{
  "activation": "reglu",
  "attn_scale": 0.177,
  "tie_embeddings": true,
  "init_std_o": 0.00679,
  "init_std_up": 0.0361,
  "weight_decay": 0.0,
  "lr_head": 0.00847,
  "warmup_steps": 200,
  "doc_mask": true,
  "dataset": "wikipedia_en"
}
Each number is 200 + 30 x the weight over its row's rms, rounded and kept within 0 to 999. Layers, rows and columns count from 0. The size before them is the row's rms in percent of the matrix's.

# layer 8 attention query, 192x192, rms 0.105, rows 114-127, columns 0-47
112,192,148,162,179,199,218,202,187,186,145,171,197,183,211,217,240,188,155,182,243,225,135,169,169,158,220,220,240,229,226,173,216,198,158,148,174,205,155,226,174,203,146,186,236,222,167,218,202
108,169,190,167,204,198,228,181,204,196,239,274,242,251,210,157,235,233,225,241,189,181,160,192,181,180,170,203,211,189,169,279,194,179,157,222,200,184,185,231,160,226,191,176,233,235,191,156,201
110,164,182,276,175,194,167,193,216,200,215,222,214,237,180,168,230,210,148,266,222,209,201,160,185,186,179,221,216,237,165,178,198,180,203,160,175,196,219,167,178,212,248,153,150,153,200,227,238
110,224,220,191,184,225,212,169,198,169,234,136,254,142,218,212,177,210,197,230,294,204,196,220,201,202,204,227,175,200,223,158,199,195,195,203,197,133,237,208,183,201,205,171,176,243,179,214,183
110,176,204,199,185,208,197,124,139,201,171,258,185,211,190,218,180,162,125,203,256,241,212,208,204,177,199,209,141,199,205,206,220,230,213,263,185,186,213,179,199,168,175,217,176,190,189,190,155
112,152,198,194,168,214,179,263,205,208,210,214,172,202,164,234,131,208,212,206,184,219,147,135,213,211,223,202,224,206,242,182,162,204,234,214,213,236,241,190,237,180,163,231,196,173,207,195,239
115,250,232,245,224,189,193,217,188,224,220,224,220,221,257,188,152,204,172,214,209,247,220,211,195,218,144,161,230,210,223,234,174,206,231,207,162,244,161,187,173,201,149,250,204,194,203,210,229
110,183,185,201,252,202,166,165,200,186,215,234,178,206,218,213,186,184,188,171,228,214,264,181,246,205,247,166,165,183,209,174,174,205,186,223,141,268,184,253,174,256,197,196,195,121,181,206,182
114,231,237,240,247,200,176,220,193,203,130,211,219,224,238,243,253,240,205,197,212,145,205,196,188,236,150,190,179,176,174,191,157,182,202,243,241,204,203,204,210,137,202,208,193,205,145,169,266
110,205,167,238,244,221,179,179,190,186,189,155,201,249,187,222,153,161,207,246,172,205,191,189,205,190,227,192,226,165,217,190,203,195,138,176,199,206,162,209,190,172,209,211,209,184,161,154,188
110,221,155,261,227,223,158,192,177,239,189,205,222,195,178,181,177,197,242,212,266,186,167,250,246,176,251,206,188,213,190,211,184,213,198,213,201,168,189,177,198,185,170,167,263,184,221,159,213
120,215,303,177,152,243,160,188,224,219,181,195,197,233,197,210,207,182,235,227,217,183,183,215,173,152,277,191,180,171,186,244,241,161,218,200,198,123,163,169,158,211,201,245,206,161,234,136,209
109,217,165,179,200,244,139,230,153,229,209,226,140,229,116,172,182,152,219,180,228,184,186,226,203,201,155,226,167,227,203,235,210,219,249,205,204,153,220,211,222,151,181,221,200,218,152,232,187
113,162,194,163,247,212,179,175,225,200,219,209,234,196,201,244,214,162,197,217,197,264,179,247,144,194,222,221,238,200,197,179,204,140,247,210,219,182,236,180,206,215,185,252,204,229,193,217,228
# layer 8 attention key, 192x192, rms 0.105, rows 114-127, columns 0-47
114,198,209,199,166,201,214,175,216,199,178,180,192,137,256,211,260,223,194,174,183,251,164,203,112,180,217,260,221,199,211,259,219,213,168,188,161,158,189,195,152,207,156,186,196,213,157,201,188
113,172,175,182,213,209,179,162,251,168,183,241,170,265,225,200,138,215,210,174,208,217,159,181,174,246,220,185,202,182,135,230,167,243,187,256,202,168,235,181,159,224,212,177,221,257,164,213,248
110,209,206,265,207,195,209,227,240,219,225,182,237,212,193,192,203,200,205,177,195,152,220,178,215,225,223,196,220,166,213,201,187,184,243,150,175,175,211,213,193,227,279,181,191,170,207,180,265
112,224,250,183,181,214,196,171,188,140,246,170,205,161,234,210,193,196,223,267,227,222,206,229,210,229,170,187,176,176,163,202,206,201,205,225,193,109,224,163,237,202,209,158,181,265,178,183,158
112,253,181,189,203,165,187,180,209,150,211,243,201,207,233,215,219,157,145,198,246,226,189,189,247,199,228,155,172,187,192,224,226,225,224,192,216,205,175,172,192,222,209,154,193,136,164,165,214
110,194,197,216,223,198,197,244,216,186,188,229,161,182,198,188,148,205,166,169,220,246,156,122,168,255,201,233,248,175,148,124,184,202,218,223,201,260,177,193,173,165,205,190,186,143,162,151,181
114,236,230,246,222,223,221,156,168,223,220,264,230,189,230,229,212,175,174,187,134,206,207,181,211,266,172,154,194,201,202,245,124,203,241,173,212,174,190,178,167,192,192,195,199,198,197,180,231
108,236,188,214,211,216,148,203,172,200,169,210,160,273,207,195,189,223,211,164,163,178,207,201,268,212,164,187,172,188,213,210,240,197,208,197,138,255,210,226,158,199,179,224,212,141,159,162,234
112,222,269,243,250,217,215,218,211,202,182,201,211,185,181,205,233,209,234,162,191,173,194,225,243,183,177,153,157,217,175,215,203,261,176,227,222,221,194,186,214,149,195,250,255,205,170,218,188
110,233,213,178,217,196,195,196,203,154,210,195,206,241,150,218,183,182,179,211,177,191,155,172,192,181,217,176,233,215,210,174,267,222,188,237,193,161,156,224,159,202,159,187,217,173,146,192,214
108,231,186,220,199,257,164,181,172,196,197,213,149,154,185,161,213,124,196,254,242,182,234,198,192,155,225,187,200,178,172,273,152,187,215,220,199,171,211,151,132,198,186,233,186,204,185,233,180
119,232,252,182,202,227,192,165,179,234,222,213,199,237,187,201,158,174,249,185,153,215,181,225,237,180,233,201,191,154,210,220,226,158,202,204,199,163,168,202,163,197,237,239,207,220,207,138,236
108,206,200,188,203,214,140,209,149,154,183,217,156,224,206,234,205,182,213,202,165,196,180,170,218,198,134,223,177,171,164,188,159,176,232,216,242,203,204,201,179,145,201,194,205,217,176,178,265
111,175,227,194,247,185,232,180,208,206,182,203,227,219,188,228,146,196,210,167,200,229,240,259,159,183,192,212,171,248,220,234,234,160,153,273,239,182,241,207,192,159,193,240,209,160,202,210,184
# layer 8 attention value, 192x192, rms 0.109, rows 96, columns 0-47
090,224,226,122,228,200,224,195,225,138,234,178,206,233,230,227,218,189,210,207,214,162,235,197,155,235,209,177,190,191,189,240,247,197,178,184,173,283,201,227,173,138,238,136,188,187,248,146,220